Part of a small language model's weights.
Size: 13 layers, 5 heads of 64.
Each number is 50 + 12 x the weight over its row's rms, rounded and kept within 0 to 99. Layers, rows and columns count from 0. The size before them is the row's rms in percent of the matrix's.

# layer 3 MLP up, 1792x448, rms 0.165, rows 1474-1582, columns 320-383
094:60 29 55 38 60 69 57 47 45 43 69 54 49 45 39 41 54 39 57 40 43 32 43 48 61 53 56 40 62 36 29 06 55 45 52 60 46 59 58 68 33 43 41 24 36 39 58 37 76 46 55 54 56 75 36 39 45 37 39 45 59 43 71 47
098:66 51 55 61 31 67 32 53 66 18 34 61 53 56 59 48 40 59 49 67 66 57 70 46 62 56 49 37 67 55 46 55 54 49 55 56 47 37 75 38 35 36 52 31 39 60 52 49 59 55 58 35 41 60 32 30 43 51 33 50 62 41 38 49
105:50 51 55 56 58 52 63 31 64 49 42 52 57 47 47 46 50 71 62 45 51 51 45 34 48 47 57 49 49 54 58 56 25 46 61 42 65 68 56 65 46 39 60 53 45 42 57 55 48 40 59 29 33 44 45 48 62 48 40 25 71 41 45 29
102:34 47 56 45 55 43 55 46 42 43 54 53 41 39 44 27 63 52 46 51 57 48 64 43 68 48 53 67 41 41 35 54 42 50 58 54 41 51 50 63 48 41 54 54 45 34 41 53 51 64 51 46 31 57 49 48 61 52 57 33 46 40 64 43
092:54 66 59 70 49 55 53 40 34 49 56 39 55 57 55 42 61 48 53 40 55 43 43 56 24 59 58 33 54 54 28 59 69 57 42 43 70 30 43 28 59 45 36 59 41 35 56 50 57 63 58 59 44 28 47 45 49 59 50 49 27 66 48 49
111:51 66 48 59 67 49 42 54 55 25 38 23 28 47 55 36 45 59 48 46 38 32 57 56 63 63 43 69 34 39 75 43 45 45 56 61 56 67 61 43 52 53 46 47 51 55 37 64 50 53 64 48 63 41 56 43 76 38 52 53 40 42 66 39
098:46 56 71 66 25 55 62 45 64 43 40 63 60 58 41 58 33 63 42 48 83 61 64 53 46 62 45 56 60 72 37 46 56 41 43 46 50 54 54 58 62 32 50 54 44 79 46 45 29 34 46 65 56 45 18 50 58 35 56 36 60 43 26 39
103:41 79 49 60 45 57 47 49 81 49 56 64 69 54 65 37 50 45 41 64 45 67 60 57 33 65 39 48 69 38 45 50 59 50 35 36 31 36 42 42 44 46 65 53 48 55 29 45 34 62 44 44 78 60 50 42 53 42 48 51 55 45 72 46
095:59 66 46 41 50 58 63 47 53 56 48 58 73 45 46 54 42 60 52 49 58 61 63 47 52 61 69 31 43 51 58 68 40 64 46 44 52 24 50 54 39 48 64 55 46 30 72 48 31 49 47 42 38 56 59 44 52 63 47 47 71 48 40 44
105:47 40 55 23 53 81 59 52 64 56 21 51 37 46 52 42 50 61 47 53 48 21 45 54 58 50 53 59 49 66 47 39 44 44 61 50 41 44 28 48 63 32 40 45 40 44 44 37 64 46 69 53 69 28 49 66 47 47 31 46 39 66 42 36
100:67 30 55 31 90 45 40 49 27 37 50 40 67 32 57 54 65 54 51 63 56 62 41 60 51 47 38 55 56 62 19 62 43 65 36 36 48 53 49 56 71 58 26 45 54 54 50 47 54 39 57 44 37 76 33 45 46 59 35 51 38 61 36 58
100:36 65 47 53 53 43 56 58 32 51 57 64 74 39 47 60 89 57 50 66 36 27 47 41 34 48 41 60 49 45 19 64 36 51 48 56 39 54 31 47 51 56 46 46 35 27 28 65 46 45 26 49 63 46 35 38 50 50 46 56 64 67 41 33
102:47 45 36 43 57 49 57 49 25 39 31 27 53 65 54 41 45 51 44 46 51 54 38 46 37 52 39 31 53 41 68 62 50 47 19 51 56 39 49 39 68 47 61 46 60 56 41 54 26 65 42 63 64 46 40 40 51 55 44 68 35 60 53 51
101:31 46 53 47 56 66 36 45 55 58 37 57 62 45 25 55 53 68 50 39 25 63 41 46 40 69 36 59 43 55 27 40 55 24 51 76 45 34 58 44 47 47 28 51 54 34 50 51 56 57 90 57 33 37 51 47 47 46 23 59 22 49 81 38
099:52 30 35 57 47 28 58 52 36 31 58 53 57 49 40 41 84 48 34 64 57 46 53 57 22 65 59 51 57 60 65 46 60 50 57 61 45 30 70 34 74 17 66 43 44 81 47 32 26 38 55 39 61 44 47 62 53 59 43 91 72 72 50 50
113:59 89 43 42 64 41 42 31 45 48 58 52 45 62 42 30 66 48 72 45 34 38 42 58 52 63 51 70 40 49 46 44 58 48 39 46 31 58 66 56 32 35 62 41 70 57 59 49 42 50 49 38 47 54 44 55 51 54 58 51 63 63 47 37
100:52 70 50 25 38 67 62 55 72 43 76 48 59 54 58 41 47 34 42 46 44 48 49 32 68 59 49 66 48 40 42 52 55 69 56 59 31 33 44 45 43 51 37 35 43 42 48 29 58 46 73 36 34 32 64 64 48 48 48 66 46 47 52 47
094:71 44 28 23 43 43 44 53 49 24 73 63 55 62 50 62 51 46 47 51 42 55 32 61 49 46 58 55 49 43 52 29 74 64 34 70 69 51 66 47 20 37 49 48 35 51 57 47 60 42 37 38 32 40 36 41 68 52 45 39 57 50 18 62
097:53 60 34 63 61 59 61 45 54 42 39 52 35 51 60 26 39 45 59 48 67 50 27 52 66 61 34 31 33 41 66 36 54 44 70 44 63 58 43 60 41 32 42 73 40 66 24 44 69 51 47 36 71 41 57 52 68 42 54 37 22 41 44 51
102:36 41 49 52 49 56 53 41 43 66 30 60 66 43 53 59 64 44 37 34 58 41 69 52 35 48 60 55 22 57 36 58 15 45 56 67 48 23 52 47 41 51 69 30 32 54 56 30 71 70 22 46 47 46 21 40 51 38 57 58 60 62 26 40
106:60 58 46 41 46 42 54 46 60 58 53 51 67 47 45 41 42 25 25 39 63 31 62 65 45 57 41 38 56 67 49 50 29 65 55 58 38 60 45 58 37 49 60 63 40 45 42 62 69 80 51 41 44 50 44 46 24 45 18 55 23 55 42 39
090:71 25 38 27 81 61 59 34 36 49 68 42 55 63 73 42 46 46 47 45 47 56 47 47 54 67 71 54 44 53 65 47 62 48 51 53 38 45 35 61 43 48 50 50 37 38 50 39 53 50 48 53 51 34 59 45 59 54 37 62 43 58 55 42
096:46 35 28 32 45 44 31 35 57 48 50 58 63 35 58 57 60 24 56 32 46 71 63 60 56 62 33 56 50 63 61 56 54 42 60 49 63 46 43 40 61 59 23 27 55 66 36 30 43 51 40 47 63 55 64 61 57 63 65 41 36 60 51 51
102:61 49 45 57 68 57 51 32 44 33 63 33 49 48 43 66 51 65 40 37 52 65 27 49 68 43 61 43 35 52 54 57 56 44 37 33 73 62 68 51 41 39 46 50 55 51 55 42 43 53 47 44 44 46 36 57 44 60 46 58 51 44 53 57
107:34 55 39 47 54 57 50 58 45 54 74 24 54 30 66 70 36 39 47 44 63 75 36 61 30 51 50 43 45 58 14 61 54 39 57 47 51 51 46 40 41 37 48 38 33 65 51 30 50 29 70 61 58 50 51 32 50 70 53 25 36 57 67 46
107:57 55 59 46 52 66 62 49 72 48 55 36 55 61 59 55 48 38 53 36 57 45 50 51 24 44 57 47 56 46 56 47 33 47 27 44 63 43 47 67 34 39 24 45 43 44 55 62 64 56 63 73 37 52 40 45 39 51 41 51 53 54 62 39
100:59 48 62 32 49 46 65 41 52 49 32 63 38 37 41 59 63 45 41 55 58 62 56 57 52 46 61 52 48 58 47 65 37 30 63 55 56 58 59 64 30 43 61 61 67 43 37 44 49 44 52 52 60 40 34 32 58 60 41 54 32 72 68 49
101:48 30 25 63 53 49 58 62 33 45 35 59 54 58 46 38 49 51 42 38 50 29 26 43 60 74 58 46 48 72 61 60 34 37 40 49 53 37 58 42 32 51 67 17 35 36 53 41 35 46 42 44 36 53 30 40 55 48 57 50 59 58 66 40
092:68 56 49 57 57 70 34 41 42 35 71 45 27 55 45 50 72 48 55 40 61 39 34 48 54 37 38 58 66 40 60 61 67 64 36 61 50 58 51 51 68 61 35 66 60 40 55 35 51 30 48 35 73 47 47 36 46 52 38 49 42 63 37 71
107:38 55 45 29 11 67 47 29 56 55 52 31 49 54 41 50 54 41 34 60 41 68 39 44 44 49 60 49 48 68 59 49 37 57 60 39 35 58 43 36 66 43 43 57 18 66 36 49 49 87 47 53 37 37 63 49 53 82 43 54 49 36 55 57
099:30 56 38 73 46 68 44 69 82 42 58 41 36 56 58 36 36 44 44 36 58 37 45 54 41 37 42 45 41 54 53 49 70 58 53 51 55 56 40 32 61 54 55 69 53 35 53 80 55 44 45 56 58 53 53 63 59 61 36 69 66 38 52 49
096:52 61 44 45 49 33 41 43 50 58 60 40 63 53 51 30 48 36 68 60 68 42 57 41 29 27 42 54 38 70 71 51 41 52 46 41 56 57 61 51 58 48 47 58 52 56 60 48 68 43 68 48 47 51 50 45 36 52 45 49 54 58 39 75
103:33 34 37 37 51 53 25 62 58 48 66 42 51 47 43 54 39 39 41 41 63 45 35 49 52 30 41 51 23 55 37 69 51 36 57 67 63 55 54 33 60 68 19 37 50 58 54 32 68 66 48 53 43 53 47 57 50 43 52 45 48 36 60 49
095:43 37 58 31 75 47 69 46 54 36 45 61 50 30 63 33 45 45 31 45 60 51 43 65 36 53 38 53 49 59 40 49 50 60 49 46 30 35 53 42 70 79 58 40 57 48 59 57 51 44 80 48 36 37 45 69 45 73 45 37 45 57 54 55
098:49 45 59 67 50 52 52 63 39 31 42 35 41 47 49 55 50 61 48 21 36 70 52 44 77 45 48 39 60 57 44 48 58 47 51 51 43 43 63 61 45 55 65 33 57 59 30 74 42 75 75 51 67 67 43 56 72 67 27 31 67 50 43 65
095:33 77 49 58 56 52 57 71 51 44 43 52 52 35 66 71 32 56 61 48 41 41 53 52 64 43 63 50 63 56 54 40 45 35 55 53 38 58 45 45 47 50 31 30 80 43 61 59 28 57 35 49 45 47 57 48 59 39 57 60 62 40 33 31
100:52 46 61 48 47 64 69 51 51 47 45 56 40 63 62 46 38 59 40 50 50 56 58 52 47 27 34 71 50 46 39 43 24 66 70 51 50 53 69 37 34 56 61 41 44 82 68 37 55 32 54 34 53 66 52 54 47 62 45 52 15 40 72 47
098:49 61 44 75 36 43 56 51 73 55 48 44 46 53 43 47 53 44 56 38 37 43 66 51 55 58 21 47 57 64 41 60 62 34 61 64 44 50 56 50 67 40 34 39 56 82 44 70 62 25 48 70 49 31 35 45 15 42 44 43 34 67 55 32
106:54 54 40 28 48 47 34 59 41 51 63 44 57 53 50 35 49 62 53 52 50 66 68 55 35 61 55 52 47 29 54 45 33 55 52 61 61 35 50 57 54 65 46 30 72 51 59 44 44 33 65 61 56 46 25 50 39 46 45 28 71 74 47 51
106:59 53 73 29 63 35 40 36 65 50 75 73 48 58 70 41 52 54 57 52 40 47 63 53 39 33 61 31 43 53 50 42 28 38 72 62 28 54 30 63 47 59 30 51 36 52 35 34 55 53 74 58 44 66 39 54 50 52 54 47 33 54 56 38
091:40 41 49 74 41 48 60 51 67 65 83 29 41 63 43 49 55 50 51 41 33 50 52 39 75 54 38 40 36 39 38 51 42 23 39 49 49 53 65 52 51 51 60 52 62 54 50 49 47 64 26 41 25 53 52 61 39 29 51 48 59 44 51 47
101:33 36 61 58 75 48 56 80 45 51 28 60 50 58 50 73 58 68 56 33 59 85 50 46 40 45 55 49 55 36 65 36 55 43 64 48 43 55 52 61 35 56 35 72 46 40 52 42 50 39 44 30 30 65 39 61 49 51 53 69 38 60 46 65
103:43 61 55 48 35 55 48 59 10 37 56 46 80 40 29 53 36 45 67 58 57 54 56 40 40 46 55 64 46 52 58 40 57 70 69 42 61 43 47 46 60 54 50 51 63 59 47 52 32 34 45 47 50 78 38 43 41 37 73 47 52 41 39 58
096:46 26 52 49 52 60 43 70 67 50 50 39 61 41 74 49 57 56 47 33 54 45 41 65 57 29 48 53 47 77 64 45 35 45 41 40 42 49 45 46 43 58 53 49 54 29 67 49 28 60 34 56 55 62 57 47 61 73 57 47 48 59 28 55
096:62 66 60 38 50 23 57 58 71 33 70 35 37 41 41 48 74 74 64 78 53 37 48 38 53 57 47 49 72 65 65 35 23 57 62 13 57 50 52 46 46 56 62 38 37 57 46 36 57 49 11 53 58 52 54 51 44 36 52 46 41 39 48 51
113:63 52 53 46 57 65 64 87 67 52 46 52 62 54 27 39 44 71 59 58 38 48 55 59 50 56 52 55 60 44 49 37 57 45 53 59 60 49 48 47 34 47 29 52 45 28 56 57 39 34 71 36 54 38 58 74 27 56 48 55 52 38 56 47
103:60 39 47 83 57 53 48 50 64 57 60 38 57 68 55 55 58 57 60 75 58 53 29 44 86 53 37 66 54 51 38 53 27 40 52 53 49 62 45 47 34 45 58 55 32 49 60 60 63 64 71 50 37 26 69 45 38 52 52 43 52 26 68 38
098:52 59 48 49 27 49 69 48 45 48 39 29 70 43 55 38 13 55 39 57 60 61 71 56 51 37 24 32 32 49 28 47 45 42 46 61 59 44 53 54 51 41 49 50 41 26 50 76 62 57 40 57 33 79 33 27 46 40 45 46 46 61 56 33
097:71 58 61 52 47 51 50 44 63 43 51 43 50 54 48 48 35 36 51 19 47 44 30 49 48 51 63 48 54 73 58 54 41 50 63 48 27 42 66 42 58 35 47 52 38 48 38 38 56 56 32 40 49 62 49 45 37 39 64 59 45 55 45 56
105:74 57 52 51 54 55 47 46 53 49 35 55 59 45 55 60 56 61 36 43 63 40 41 44 38 71 50 33 40 67 32 62 61 68 43 72 34 26 41 37 55 50 63 09 49 39 53 44 38 50 74 45 57 54 57 45 41 42 50 61 77 45 41 56
096:47 36 26 58 54 43 49 42 40 48 63 66 53 51 56 39 68 60 35 45 51 30 76 36 53 52 50 44 58 36 31 56 37 51 36 69 51 33 69 50 58 41 46 55 58 52 61 18 39 45 71 47 67 32 26 39 40 25 50 41 53 48 38 56
097:61 52 54 48 53 73 46 62 61 50 66 38 36 54 53 51 47 67 43 46 38 34 36 66 38 40 47 49 20 55 51 77 57 26 64 40 61 13 66 33 45 67 53 42 51 44 52 41 47 42 57 60 56 40 53 50 76 76 31 42 45 32 47 57
090:43 53 70 44 33 48 46 68 54 32 39 52 29 62 44 56 61 35 43 35 65 57 54 45 51 55 43 43 30 48 70 39 31 44 53 65 43 45 43 38 63 85 54 34 47 64 48 45 48 75 70 54 46 53 67 37 51 56 62 48 56 55 47 50
101:66 53 39 38 56 47 33 55 29 48 59 50 39 60 54 58 44 35 47 27 55 39 44 51 45 52 41 43 46 40 45 34 55 39 46 51 51 52 52 57 31 60 59 43 54 65 53 47 34 53 54 39 59 64 51 29 46 43 43 53 67 64 67 34
094:57 58 29 70 69 40 43 64 52 28 61 33 51 48 42 50 49 33 47 40 51 58 65 52 30 61 58 46 46 57 62 58 42 44 42 54 39 43 36 57 54 66 59 31 56 72 53 59 56 18 33 36 64 44 62 51 61 42 44 50 43 71 51 46
094:55 58 56 43 64 18 48 56 39 19 71 41 42 57 47 63 49 35 58 37 63 31 34 67 54 26 40 63 44 62 36 38 63 71 49 52 48 48 68 38 57 51 70 39 59 42 34 62 72 37 48 51 37 61 45 50 43 44 46 33 28 50 28 51
111:50 62 75 48 54 58 33 45 51 47 48 52 55 39 54 40 33 53 34 32 54 54 62 66 50 33 46 23 47 55 44 22 62 55 43 53 26 63 72 46 46 71 42 56 59 52 58 58 45 34 50 53 46 58 38 60 53 40 54 44 48 54 46 63
082:79 31 50 28 19 36 55 39 39 53 78 41 27 47 42 71 36 62 26 45 71 45 50 33 67 42 57 46 36 56 59 47 53 48 58 56 44 37 62 51 63 37 61 37 47 38 55 47 50 50 51 48 36 26 44 63 54 62 45 56 61 48 61 48
096:57 58 50 46 68 33 41 63 45 47 42 27 67 36 55 32 65 68 58 39 50 60 51 54 50 40 41 44 60 54 53 45 31 44 43 55 44 78 47 47 55 28 55 42 49 51 33 55 37 43 34 26 59 66 47 50 50 40 55 61 35 69 61 54
100:44 49 34 48 61 30 42 51 49 30 47 41 62 47 51 64 46 57 47 36 55 48 63 47 48 53 53 63 44 42 56 48 42 58 76 46 48 37 66 37 58 35 55 18 53 51 65 72 52 59 46 52 30 48 69 35 65 70 27 65 59 66 65 33
103:39 34 71 65 35 45 56 39 45 44 81 54 30 30 45 65 44 40 37 49 59 70 29 61 32 43 54 54 46 71 45 59 54 57 60 54 51 30 38 58 46 70 86 63 46 56 63 31 57 43 57 54 42 56 50 54 68 56 47 53 43 51 42 62
094:71 62 31 48 35 48 27 52 61 48 54 39 41 70 58 47 57 48 30 54 47 27 52 50 45 67 49 40 37 60 30 43 14 46 40 68 69 46 44 53 54 56 44 47 60 39 63 53 65 61 33 49 54 57 47 38 42 22 57 34 53 49 38 39
095:32 34 59 45 49 47 58 39 33 56 77 45 50 55 52 52 48 34 43 50 99 53 67 37 52 42 42 46 62 66 38 50 56 48 53 43 47 32 48 69 50 56 47 32 37 47 18 61 40 65 57 56 58 48 36 54 62 56 56 63 50 59 66 62
092:64 07 44 38 44 46 48 63 70 54 38 39 39 35 69 29 42 56 65 48 54 55 67 57 39 60 51 46 49 67 46 44 56 38 57 63 70 46 72 53 28 74 45 39 66 46 64 47 33 26 73 34 64 49 75 57 33 50 53 63 47 62 56 40
101:58 50 66 47 43 42 61 39 69 53 55 44 56 43 36 51 50 46 42 57 57 38 41 63 46 58 56 46 53 42 43 56 42 77 50 40 61 18 52 79 56 59 30 27 73 58 48 44 37 47 57 49 64 58 66 55 50 57 44 57 58 51 84 34
106:53 70 68 44 52 52 54 70 64 33 56 62 40 49 61 62 44 44 61 61 47 39 62 47 27 46 56 47 55 66 65 29 43 58 47 53 28 79 54 52 60 63 61 45 52 40 56 25 55 35 19 50 40 59 69 55 49 42 49 53 43 53 51 49
097:42 54 42 55 40 68 49 42 33 40 67 55 52 33 56 42 69 48 52 37 42 38 62 43 42 57 41 30 55 62 73 73 54 66 45 51 55 42 54 38 46 58 38 33 42 41 44 63 34 53 56 39 55 37 44 35 61 37 40 44 32 44 54 52
098:35 53 52 47 45 52 49 55 57 47 41 28 57 66 55 37 43 48 61 45 35 75 43 62 46 35 49 43 33 68 18 56 55 31 48 47 44 56 47 42 47 39 46 33 38 54 53 46 73 45 74 56 39 46 54 35 37 55 24 44 30 50 33 59
102:61 41 60 40 36 45 51 58 59 35 56 65 47 67 49 45 45 43 47 43 43 70 72 53 51 51 47 56 55 40 41 33 60 59 48 42 41 36 37 54 41 50 50 40 61 42 57 49 46 37 28 55 66 59 50 37 18 19 58 11 49 57 46 53
095:75 28 78 44 42 22 48 56 32 37 51 40 57 46 71 61 40 28 52 37 39 61 34 44 44 61 60 54 62 48 56 39 53 50 52 49 63 17 80 46 66 51 39 55 58 55 34 42 50 40 60 51 58 47 51 49 27 35 32 61 63 51 56 63
098:66 59 38 64 62 63 57 66 53 65 69 53 50 57 35 24 50 49 37 48 62 65 61 64 53 57 53 48 40 65 49 44 68 41 55 50 58 55 65 64 50 35 33 58 47 63 45 42 61 71 27 58 69 46 49 59 63 63 38 45 36 54 67 33
106:39 49 47 56 42 49 71 27 46 30 43 30 47 55 43 37 44 59 51 58 48 89 53 59 52 40 49 49 43 33 70 76 27 40 41 43 28 52 64 43 41 49 49 45 60 72 41 65 50 47 54 64 65 53 43 50 52 62 49 38 50 55 58 26
105:61 44 45 72 69 59 50 42 63 47 41 36 52 50 48 53 39 59 53 69 69 48 42 39 43 42 48 53 36 46 50 36 52 54 54 56 42 37 50 25 40 53 41 32 51 67 54 38 39 74 52 53 60 55 64 40 56 59 56 55 63 56 65 72
111:39 43 51 45 40 68 57 39 29 50 60 30 54 64 37 47 75 61 22 50 79 59 66 40 45 48 59 41 46 42 42 60 46 46 29 36 64 54 72 38 50 49 55 48 52 40 53 58 63 47 31 46 45 75 33 52 81 27 62 64 33 29 42 25
089:38 49 45 35 29 47 44 64 57 59 49 44 37 19 55 64 38 69 47 49 47 60 58 66 66 56 42 61 13 66 48 53 39 51 53 32 50 61 62 52 40 32 44 36 40 65 06 57 51 37 37 52 62 57 62 54 50 64 46 40 55 58 61 43
114:43 38 54 35 58 64 26 32 53 45 46 61 28 28 43 23 58 58 59 23 56 42 57 47 41 54 45 56 51 64 58 44 48 42 72 43 49 50 47 38 67 50 23 73 46 52 40 52 34 64 53 63 60 50 49 54 48 62 54 30 46 51 70 57
094:51 57 26 47 45 40 50 49 74 57 38 67 54 70 47 51 31 44 40 46 24 70 52 44 61 51 30 41 35 30 38 51 54 60 53 37 42 62 49 55 59 63 48 44 49 47 45 51 59 53 34 67 70 35 42 39 33 65 42 78 40 68 40 41
104:55 60 50 37 22 36 59 64 47 63 37 39 29 65 50 41 47 36 60 63 41 63 49 63 65 61 56 56 31 58 54 53 42 31 58 59 51 36 43 66 41 66 42 53 60 58 55 54 43 40 55 43 73 70 37 44 69 51 58 36 34 42 17 61
110:42 43 20 45 46 38 47 67 43 54 75 50 47 49 40 68 38 45 55 56 52 40 30 59 48 21 37 56 69 58 50 52 69 27 53 65 53 57 61 48 39 46 57 67 64 58 66 63 52 33 60 56 52 49 39 41 48 35 34 42 34 32 27 41
095:49 56 53 55 54 62 44 54 37 58 65 47 49 55 66 19 51 52 51 56 52 37 35 49 43 44 49 40 34 53 62 45 48 65 29 68 51 45 34 61 61 51 37 41 36 25 59 50 30 33 54 43 54 53 25 39 41 75 16 39 46 61 61 39
089:53 19 42 42 55 58 51 39 64 59 36 24 53 64 64 57 48 50 43 61 32 52 59 49 58 50 48 36 28 66 38 43 44 79 47 58 59 34 60 49 61 36 32 29 42 48 42 42 36 51 40 54 60 49 55 47 64 37 64 71 50 60 61 64
097:48 55 53 58 56 53 42 57 44 62 41 50 59 41 37 49 32 50 37 53 42 47 51 67 41 47 47 44 53 64 40 65 42 56 38 53 71 53 47 71 37 43 30 54 51 54 64 42 45 72 32 45 56 35 36 43 55 44 69 31 40 42 49 51
096:61 66 46 27 33 54 23 49 52 61 30 61 71 62 47 51 39 53 45 52 71 41 45 45 36 48 33 66 48 59 59 53 55 73 47 53 33 34 37 53 51 69 48 40 52 48 59 66 48 61 57 42 51 50 31 49 50 42 56 60 61 60 38 59
101:70 36 41 59 63 65 54 47 51 58 38 53 59 63 36 57 40 32 50 35 49 53 51 46 54 58 39 43 57 40 38 23 42 47 56 65 54 63 42 55 54 56 60 29 40 29 45 54 31 63 70 49 38 55 23 53 60 51 30 81 36 48 58 50
106:59 45 47 53 46 22 70 51 42 51 54 34 72 45 47 42 34 48 38 55 30 60 47 57 49 60 65 24 40 47 47 51 64 66 62 43 59 31 36 59 17 44 62 54 44 64 53 57 54 57 63 50 47 63 52 49 20 62 52 42 42 62 56 44
105:46 31 45 65 75 61 45 72 50 66 57 68 64 66 28 59 48 49 42 55 24 36 57 40 81 64 62 49 35 47 60 43 54 62 29 37 65 50 58 66 47 46 68 42 49 64 47 35 59 49 46 38 64 43 47 85 45 69 52 39 65 45 43 64
110:76 53 35 31 62 54 46 53 45 34 43 65 52 50 64 44 60 39 54 49 52 38 53 55 33 72 58 42 58 64 40 49 45 64 54 48 46 40 43 54 56 33 47 47 65 50 39 52 38 41 45 41 50 48 32 40 40 53 59 28 52 40 47 45
088:58 64 43 33 54 42 69 56 64 48 66 33 39 43 64 69 40 48 48 46 57 57 56 49 56 29 49 50 71 54 54 49 42 61 50 58 27 35 57 64 46 13 57 39 53 65 57 71 48 58 69 22 50 57 36 44 60 50 54 57 43 47 27 39
096:49 54 54 63 42 43 45 56 52 37 66 33 48 35 61 56 58 44 60 31 54 66 50 61 54 40 40 39 60 59 45 40 69 66 54 56 51 57 50 47 61 61 44 33 39 42 44 68 70 51 20 44 40 36 60 32 49 42 50 60 72 58 47 61
101:43 69 51 59 52 47 65 53 42 60 53 46 41 61 36 52 40 56 57 39 39 44 56 57 48 60 37 44 40 45 33 74 57 53 64 28 49 53 64 62 50 42 51 40 55 38 64 49 55 42 65 43 38 43 74 47 44 59 39 55 54 55 45 16
097:39 70 31 47 62 44 54 47 66 45 51 53 48 65 53 55 62 61 37 69 44 41 55 37 26 55 56 49 54 51 53 36 41 46 66 43 17 51 46 52 48 51 48 61 26 51 57 63 51 61 75 39 57 76 43 37 59 41 52 29 48 38 53 36
093:45 61 62 44 42 49 66 62 31 34 51 71 48 49 24 52 63 52 41 56 20 63 55 46 55 45 44 39 54 70 47 52 49 52 62 57 42 55 54 48 53 56 46 22 52 47 28 62 60 34 40 54 51 57 40 55 34 53 70 41 44 51 49 51
097:69 49 23 43 56 49 53 67 38 29 34 50 48 35 53 47 80 28 57 45 32 38 48 40 63 59 34 40 44 55 55 43 67 44 62 47 42 56 48 42 55 52 44 44 58 48 49 55 62 40 43 69 58 59 36 58 84 48 45 42 65 32 58 59
096:69 53 46 60 57 74 46 54 54 46 69 59 40 45 66 61 54 63 41 42 49 59 53 38 46 46 44 54 44 54 19 55 52 52 52 38 81 53 61 50 32 67 49 61 42 52 42 55 63 71 65 42 56 66 49 61 66 32 33 59 62 33 57 12
115:51 48 34 44 69 54 39 53 47 54 21 69 41 64 30 48 58 66 53 48 60 35 36 62 50 30 31 61 50 38 73 34 46 54 51 54 36 49 44 52 68 45 75 53 59 72 30 48 79 37 46 66 52 50 46 61 61 45 42 68 38 44 28 53
103:36 38 50 36 62 63 42 37 55 59 38 24 48 35 40 46 43 50 43 49 39 48 51 50 49 38 71 31 48 67 41 51 36 53 49 61 19 58 68 46 54 44 13 39 64 48 50 38 51 74 52 48 63 45 47 58 40 42 38 52 56 22 75 48
107:61 61 46 39 42 65 68 42 49 58 50 49 52 36 67 58 56 69 53 48 65 55 69 40 53 42 43 43 48 54 35 58 40 58 65 39 56 26 55 68 54 60 44 46 40 65 79 57 65 50 50 64 41 67 44 39 50 64 61 43 78 54 44 41
098:55 50 53 67 54 55 61 58 53 37 52 56 44 36 36 50 56 82 65 41 76 36 42 52 20 36 53 53 47 64 39 40 43 61 37 39 58 43 63 58 44 32 66 43 62 61 44 78 44 42 22 32 67 63 45 61 40 55 43 41 36 42 48 62
092:71 60 45 49 42 45 56 58 47 45 59 53 44 35 76 36 47 51 64 70 46 46 43 58 54 50 47 53 34 62 55 56 17 47 67 38 33 70 57 60 20 45 48 35 51 56 62 68 33 32 52 27 45 28 48 34 44 65 61 56 58 60 48 37
105:44 55 58 65 72 36 38 51 61 52 42 46 48 54 48 38 61 42 29 44 26 63 52 62 64 46 52 60 56 49 66 51 74 50 39 54 40 44 41 46 50 33 33 63 41 48 71 44 69 15 66 36 56 55 48 69 32 71 51 47 40 49 42 64
109:42 52 42 65 41 67 35 45 67 63 57 35 45 56 57 24 67 27 34 43 59 55 30 51 52 47 60 29 40 47 78 59 38 55 52 71 50 45 50 48 57 34 31 73 40 54 71 47 57 73 53 45 74 66 35 54 70 68 54 47 47 74 56 56
096:48 40 46 68 42 62 54 39 57 63 20 69 47 66 44 32 38 45 60 39 46 53 50 46 60 46 75 73 58 44 50 46 57 59 57 57 40 64 65 44 52 46 45 38 36 64 54 47 64 77 59 49 46 59 44 69 45 64 72 63 51 42 40 48
097:49 62 92 36 76 41 58 51 56 44 50 64 46 40 40 54 31 65 37 60 54 46 39 64 41 46 44 44 64 55 38 53 24 52 49 67 54 49 58 55 42 45 35 56 67 66 58 56 48 50 53 61 40 53 39 73 75 35 60 56 25 56 44 34
104:63 50 43 52 60 42 26 69 31 52 45 41 61 45 52 50 28 51 58 31 42 42 62 58 54 27 32 64 36 47 51 31 57 58 72 43 53 63 58 73 53 45 37 51 56 54 36 44 51 38 39 49 61 82 57 49 59 34 66 49 32 30 42 40
100:50 35 61 39 43 48 57 47 41 70 41 41 57 33 52 49 47 46 55 31 32 46 63 59 53 60 51 62 47 58 40 71 63 50 64 80 49 18 68 59 57 48 22 45 43 58 54 72 52 42 36 49 58 33 81 54 13 38 58 43 41 34 47 58
103:65 53 55 34 49 58 55 80 53 38 62 55 61 61 59 44 36 43 57 46 62 53 51 60 46 59 48 51 42 43 43 58 48 30 46 51 68 39 56 55 33 40 48 45 30 40 49 35 73 72 54 67 52 51 60 59 50 50 48 56 65 43 42 46
100:52 75 54 58 54 50 21 64 46 51 55 66 40 42 48 72 58 71 58 54 43 75 74 57 50 48 49 56 47 81 59 31 54 50 53 45 56 46 56 48 63 35 45 51 44 58 43 63 41 56 31 47 48 42 39 41 43 48 58 52 53 58 36 67
100:23 73 44 61 57 49 46 50 43 35 57 39 45 55 50 56 44 56 54 10 55 60 62 42 58 52 44 47 50 63 34 67 59 66 45 51 34 43 51 38 55 43 43 53 46 55 66 44 62 51 42 74 54 49 58 63 54 55 30 54 42 49 55 39
098:44 61 34 48 56 62 39 40 56 37 43 61 62 41 55 46 42 38 56 40 46 42 63 60 22 52 42 37 54 56 50 42 59 75 64 44 61 33 53 60 44 33 40 59 18 75 58 46 58 53 49 54 75 60 49 31 45 56 24 71 70 63 58 52